Weights of a small GPT-style language model, trained from scratch on English Wikipedia.
Architecture: rotary positions, no biases in attention or MLP, normalized queries and keys, attention and MLP in parallel, local attention windows, capped logits.
Training: a variant of Muon for these matrices, 100M tokens, 6237 steps.
Each number is 50 + 10 x the weight over the matrix's rms, rounded and kept within 0 to 99. Layers, rows and columns count from 0.

# layer 8 MLP down (transposed), 256x64, rms 0.142, rows 181-230, columns 0-31
46 45 47 48 41 61 60 56 50 37 43 46 52 47 43 45 54 43 49 60 41 62 57 49 34 46 33 46 52 30 39 68
55 56 50 58 48 51 52 57 46 54 49 51 71 59 38 48 54 40 46 51 46 54 60 43 59 54 69 57 51 43 40 47
37 45 63 51 45 45 54 35 49 41 48 45 43 58 36 38 39 51 47 30 47 59 60 45 46 66 39 52 50 43 57 63
51 44 68 50 63 48 58 55 53 45 67 55 52 36 57 54 60 39 45 43 43 57 69 56 42 37 55 59 49 21 59 46
46 46 47 62 45 61 53 32 59 59 46 53 65 59 42 50 69 89 66 44 41 52 50 50 37 51 43 46 45 47 51 68
38 49 32 49 40 54 49 56 57 43 28 57 54 59 60 57 50 47 42 45 48 58 36 33 51 54 63 44 54 51 23 52
50 54 40 55 49 61 51 38 46 34 50 55 58 41 63 60 52 50 39 40 54 62 40 58 40 50 51 49 46 46 62 40
51 63 26 64 70 49 42 51 59 54 47 60 52 47 41 43 52 60 60 50 63 54 27 43 64 45 49 47 60 60 57 52
47 46 52 68 42 39 36 52 37 50 68 47 41 83 30 50 45 42 44 64 62 56 38 51 58 51 53 46 46 61 35 64
46 43 62 54 36 60 30 50 48 60 44 30 55 61 35 45 60 49 61 51 43 51 40 52 59 57 49 69 54 49 29 44
40 43 55 58 34 35 36 40 45 45 43 41 30 51 53 41 70 51 58 34 53 54 55 51 75 59 40 49 59 44 44 39
43 54 35 65 53 54 43 51 59 44 29 49 67 42 53 69 49 58 51 52 44 50 60 49 54 33 37 50 34 52 69 52
56 41 66 63 49 41 60 43 46 37 67 45 53 50 50 56 41 58 48 35 55 50 64 49 60 44 51 49 54 57 53 80
55 31 42 52 51 55 55 65 43 53 44 63 47 35 47 40 59 34 55 45 42 44 35 26 64 51 37 71 49 45 42 71
56 58 40 57 50 47 38 55 60 56 69 54 72 65 50 47 46 64 45 53 67 38 63 39 62 37 32 57 45 51 50 36
39 59 49 51 40 55 35 54 64 48 51 52 39 55 46 47 47 66 42 52 53 50 35 45 50 53 40 50 41 56 58 54
42 52 60 55 34 62 69 45 40 51 62 31 65 38 59 46 42 40 58 45 51 41 48 51 40 54 54 46 50 36 38 65
50 46 48 41 64 49 62 58 58 62 52 35 74 52 33 58 55 59 53 63 63 48 44 39 51 47 67 35 36 68 51 41
46 31 51 57 52 30 30 46 57 62 58 56 59 51 47 35 57 61 45 55 31 51 46 52 64 56 43 47 32 49 61 50
49 46 47 46 41 59 42 41 42 43 44 41 60 58 62 50 33 50 60 58 60 46 56 61 49 55 46 56 71 60 39 63
48 47 54 55 45 48 37 53 72 37 57 59 50 61 36 50 42 54 55 50 65 57 47 45 32 54 48 54 55 66 61 38
45 54 52 47 57 64 53 57 40 48 66 44 40 47 32 40 46 38 47 49 39 50 32 59 38 42 50 53 50 32 60 59
44 34 48 44 51 23 52 54 59 72 54 42 53 62 52 31 42 43 29 50 56 49 49 38 48 50 45 56 61 62 41 37
63 37 56 74 61 46 27 68 45 40 49 44 44 50 47 47 73 56 25 50 35 44 54 44 55 27 50 47 42 39 29 50
54 48 54 53 52 36 55 40 62 67 45 40 65 42 49 56 36 46 55 75 67 57 58 58 50 50 31 54 55 60 62 43
62 56 72 44 51 38 55 54 40 57 46 50 41 40 42 39 53 67 56 41 46 55 44 49 55 42 55 28 51 40 38 40
41 53 60 54 52 48 56 47 60 46 50 54 42 55 63 59 50 55 34 47 58 32 42 47 58 56 44 37 43 57 59 56
47 45 40 59 46 43 47 48 46 49 64 50 43 63 45 63 47 65 45 42 31 54 35 26 54 50 67 61 51 65 53 41
31 56 58 56 67 56 65 46 63 43 62 62 61 38 46 51 59 39 53 63 44 53 45 66 70 56 46 41 55 53 51 53
35 60 37 57 52 51 52 52 55 53 47 50 39 22 63 46 65 53 46 50 48 23 57 41 46 66 63 53 47 51 37 50
69 49 54 50 55 59 53 66 36 31 75 48 75 66 54 64 57 31 49 62 56 52 45 55 68 62 32 29 52 50 50 63
49 49 52 68 35 63 38 62 47 55 53 35 45 51 52 52 58 49 47 49 61 57 22 53 60 56 31 29 48 49 53 62
30 36 59 41 34 70 50 38 46 63 45 51 75 44 52 48 50 40 46 60 51 68 49 57 54 44 47 46 37 34 39 72
43 44 39 58 42 29 35 49 36 66 49 43 49 32 47 59 47 41 43 52 50 36 42 50 60 50 52 35 35 51 39 52
45 42 39 59 58 63 52 38 57 51 47 66 41 53 57 53 43 46 63 46 45 54 53 60 47 63 31 46 60 43 64 65
47 54 45 40 48 44 54 55 59 26 53 52 48 53 46 34 46 47 64 54 54 51 45 48 45 58 59 71 44 58 48 43
58 48 51 52 49 50 45 45 67 39 65 40 50 43 53 24 57 39 36 64 53 34 39 37 59 49 56 64 58 63 52 48
45 46 47 47 41 58 39 41 39 55 55 58 46 52 62 39 64 35 40 68 60 47 57 54 51 65 37 51 51 43 51 26
45 51 73 38 47 41 50 63 42 62 61 60 57 51 63 35 51 36 56 44 63 39 68 63 43 60 42 71 54 44 57 40
47 40 42 59 56 56 43 42 46 47 67 43 64 42 34 42 39 47 32 58 53 62 42 53 47 47 53 44 42 47 54 52
75 53 59 42 48 54 63 53 51 34 50 43 50 64 44 56 45 53 64 57 54 59 58 54 43 53 50 32 44 59 46 42
35 42 57 54 55 47 58 47 37 52 60 47 40 57 46 65 56 36 41 24 57 52 41 38 53 65 48 42 41 52 59 62
43 51 43 45 60 52 47 37 46 62 63 58 45 41 54 66 56 55 46 51 54 48 43 64 41 59 59 51 48 60 45 47
37 48 66 78 65 56 45 44 52 33 65 57 46 68 38 29 54 44 53 56 61 56 51 46 33 58 45 69 53 31 44 58
43 54 63 39 52 47 74 65 39 52 51 45 60 48 45 62 49 59 53 46 61 40 54 44 42 41 53 45 48 51 38 53
53 40 46 44 48 43 57 43 50 37 33 51 46 66 61 58 55 34 65 44 52 52 53 46 53 45 60 56 58 56 54 59
64 63 51 48 48 63 51 51 59 53 53 68 57 60 37 52 45 50 58 56 45 78 48 52 41 54 64 49 38 50 45 37
49 67 51 39 53 43 64 46 45 72 46 51 54 44 44 43 57 51 62 40 61 64 49 42 48 58 50 53 36 53 42 44
60 51 49 48 63 50 43 35 53 65 53 45 55 54 44 64 54 51 39 47 66 45 45 32 59 64 39 47 41 55 55 53
69 53 51 41 76 43 43 56 74 38 48 47 56 46 64 46 38 42 61 45 54 33 80 45 43 48 27 57 38 45 64 40
# layer 8 MLP up, 256x64, rms 0.319, rows 182-231, columns 0-31
61 66 52 47 44 52 63 36 58 34 32 31 55 59 56 43 51 50 50 53 46 41 59 49 29 35 30 40 40 55 52 59
71 52 62 55 24 40 51 72 45 53 36 38 63 38 47 64 42 59 57 56 52 54 57 54 56 46 57 50 53 53 44 32
50 53 37 54 36 46 46 65 46 50 31 49 43 73 35 40 51 54 58 47 39 41 39 38 53 49 56 46 46 62 42 62
48 50 54 28 34 52 68 70 53 37 49 56 23 29 52 45 42 35 64 58 43 52 66 68 36 50 45 69 43 53 52 53
40 59 44 48 36 48 51 40 39 56 37 42 56 52 48 55 53 66 56 56 55 53 58 60 45 60 54 35 50 52 65 68
50 61 63 40 53 57 40 62 46 56 34 53 37 46 33 46 48 66 58 47 44 48 68 57 65 53 55 52 49 52 46 53
36 34 71 37 39 67 52 54 42 44 54 43 44 70 67 47 47 52 45 41 38 55 59 53 42 57 55 51 48 45 45 45
55 61 54 30 49 36 68 62 46 69 57 43 41 43 50 49 50 54 58 46 41 60 60 52 50 43 69 54 70 42 63 44
60 62 59 53 56 44 68 54 60 41 53 62 49 43 66 54 51 58 39 47 44 52 57 50 42 46 54 39 50 38 80 64
63 46 49 46 53 47 33 51 51 50 62 59 54 54 56 57 36 46 51 59 50 54 27 57 36 34 45 48 50 67 55 66
67 61 45 45 53 43 26 40 40 50 61 67 46 47 39 45 40 54 40 57 58 51 51 60 48 44 59 46 48 58 36 48
64 55 53 39 59 34 36 53 42 36 46 53 36 27 42 41 53 58 70 41 45 52 48 51 39 38 23 70 49 43 50 56
44 39 45 52 41 64 25 54 46 51 55 65 47 43 57 36 43 47 61 38 45 50 58 72 42 62 60 36 64 47 57 51
48 41 56 55 50 45 50 77 68 47 37 46 44 50 63 21 55 35 53 37 40 39 48 67 41 46 42 37 51 50 46 60
40 47 59 50 56 70 63 49 44 59 54 62 56 61 44 50 54 51 56 52 40 47 59 69 47 47 54 44 55 51 35 34
47 54 41 41 65 42 48 51 36 49 46 57 46 57 42 36 51 56 40 57 53 49 51 51 63 55 37 54 67 65 44 43
40 42 51 57 36 50 41 36 44 66 57 60 51 46 65 43 57 43 34 40 44 65 42 52 56 48 45 68 52 33 50 57
62 48 41 44 39 53 60 69 43 43 37 53 51 56 43 53 40 35 38 47 50 58 58 35 41 33 55 36 72 53 32 36
54 49 53 57 55 40 55 56 49 44 46 65 53 64 48 37 39 45 29 60 48 52 30 49 50 52 54 58 71 46 31 51
69 56 62 57 58 56 59 51 47 46 49 39 48 65 54 51 61 49 49 66 45 44 47 49 69 59 44 55 63 53 41 40
55 38 44 65 48 39 48 50 58 46 34 67 52 57 50 55 61 76 46 44 41 40 56 43 42 43 62 41 55 32 56 46
50 59 54 43 47 70 53 53 46 41 41 50 48 51 64 55 40 43 66 53 42 36 47 49 48 57 59 47 37 45 48 53
43 38 57 34 47 55 73 64 52 58 67 37 56 53 55 57 37 50 66 51 54 68 48 60 42 62 46 52 40 40 47 50
56 56 53 56 33 66 51 72 47 28 42 61 43 57 44 51 64 62 41 36 30 45 56 48 43 56 70 52 49 37 36 60
46 48 31 36 60 64 45 53 60 30 67 56 42 52 56 51 61 32 46 56 54 37 47 48 30 57 44 57 40 45 62 59
37 49 68 49 45 41 48 32 63 63 55 58 65 52 54 63 45 62 57 37 44 39 70 65 44 44 37 50 46 58 64 48
31 53 62 36 45 62 62 41 42 59 46 49 46 54 66 67 64 43 29 51 49 44 52 62 31 50 41 42 39 43 73 43
63 54 68 35 60 35 55 70 54 32 59 44 34 61 39 59 59 66 56 43 57 54 59 42 43 64 59 53 56 60 41 39
65 73 38 38 47 36 52 52 45 43 59 61 44 47 26 69 38 58 78 52 34 52 61 45 45 56 39 66 50 64 50 65
56 48 55 53 32 41 58 45 46 47 56 36 46 48 38 66 52 62 64 50 50 61 61 40 35 54 50 44 44 42 57 54
53 46 57 49 43 46 38 42 32 29 48 52 44 36 50 51 57 61 57 43 58 52 55 56 48 60 46 71 44 61 58 45
58 68 51 57 66 25 41 79 48 42 39 61 41 40 31 45 42 43 40 43 54 50 59 55 49 58 61 42 49 62 59 42
55 48 50 37 57 66 56 46 59 23 45 46 38 64 47 33 54 47 49 42 50 60 55 53 50 35 40 63 53 41 54 56
57 43 34 49 41 58 42 31 42 55 57 55 77 49 59 45 45 38 47 63 56 59 37 41 51 34 50 49 32 47 51 43
50 44 63 62 63 36 60 49 53 47 54 56 57 39 47 51 26 49 54 54 72 47 42 50 50 67 42 53 56 64 50 66
39 44 36 48 69 54 45 53 48 55 42 63 57 55 47 56 53 47 51 47 45 60 50 60 50 56 45 43 51 44 51 57
55 49 43 69 52 54 55 55 46 55 54 47 53 71 48 47 45 49 38 47 47 55 37 37 52 58 48 58 34 57 58 45
44 42 43 47 60 63 47 38 39 46 56 40 39 26 45 58 44 42 50 54 47 68 32 32 47 62 40 37 50 46 51 67
58 59 53 40 48 50 63 66 44 34 58 37 38 52 44 54 65 55 65 37 43 45 51 42 65 35 46 61 55 57 40 59
33 50 57 69 50 55 45 45 52 58 50 78 65 35 59 69 65 51 50 30 44 47 58 62 50 52 55 59 65 62 61 45
75 52 53 24 35 59 44 41 54 47 36 67 42 45 50 42 42 45 69 73 41 60 44 58 60 37 54 63 44 40 67 51
62 49 37 58 54 44 47 52 46 32 39 37 42 59 46 45 51 51 52 38 53 51 56 30 60 46 49 54 56 49 53 68
45 58 47 45 50 52 46 43 34 59 62 47 46 45 44 70 36 51 54 46 49 49 69 53 40 51 58 41 58 48 28 36
63 56 57 61 61 59 42 53 60 47 31 53 48 55 50 53 66 56 41 51 46 54 36 46 52 54 44 61 50 59 49 44
63 64 52 54 61 54 32 47 47 50 57 52 51 54 47 51 48 61 44 44 65 46 45 50 46 44 56 47 54 66 52 47
56 65 41 67 46 59 46 61 42 54 35 23 41 55 47 54 57 62 52 41 51 18 51 56 44 62 50 51 53 47 58 27
46 79 62 29 73 51 61 58 51 57 56 61 46 31 60 69 42 48 46 42 50 47 48 50 55 54 58 49 56 49 40 53
46 82 68 53 61 48 40 41 53 43 57 60 61 44 55 64 30 35 50 63 58 43 33 57 42 26 43 44 39 46 55 46
30 58 61 70 39 47 44 54 26 54 60 64 46 52 40 55 60 66 48 58 39 59 30 51 41 43 59 47 54 52 44 52
58 45 57 49 51 67 56 49 36 45 44 51 62 42 39 53 53 60 51 51 62 44 52 55 39 48 69 40 40 23 48 49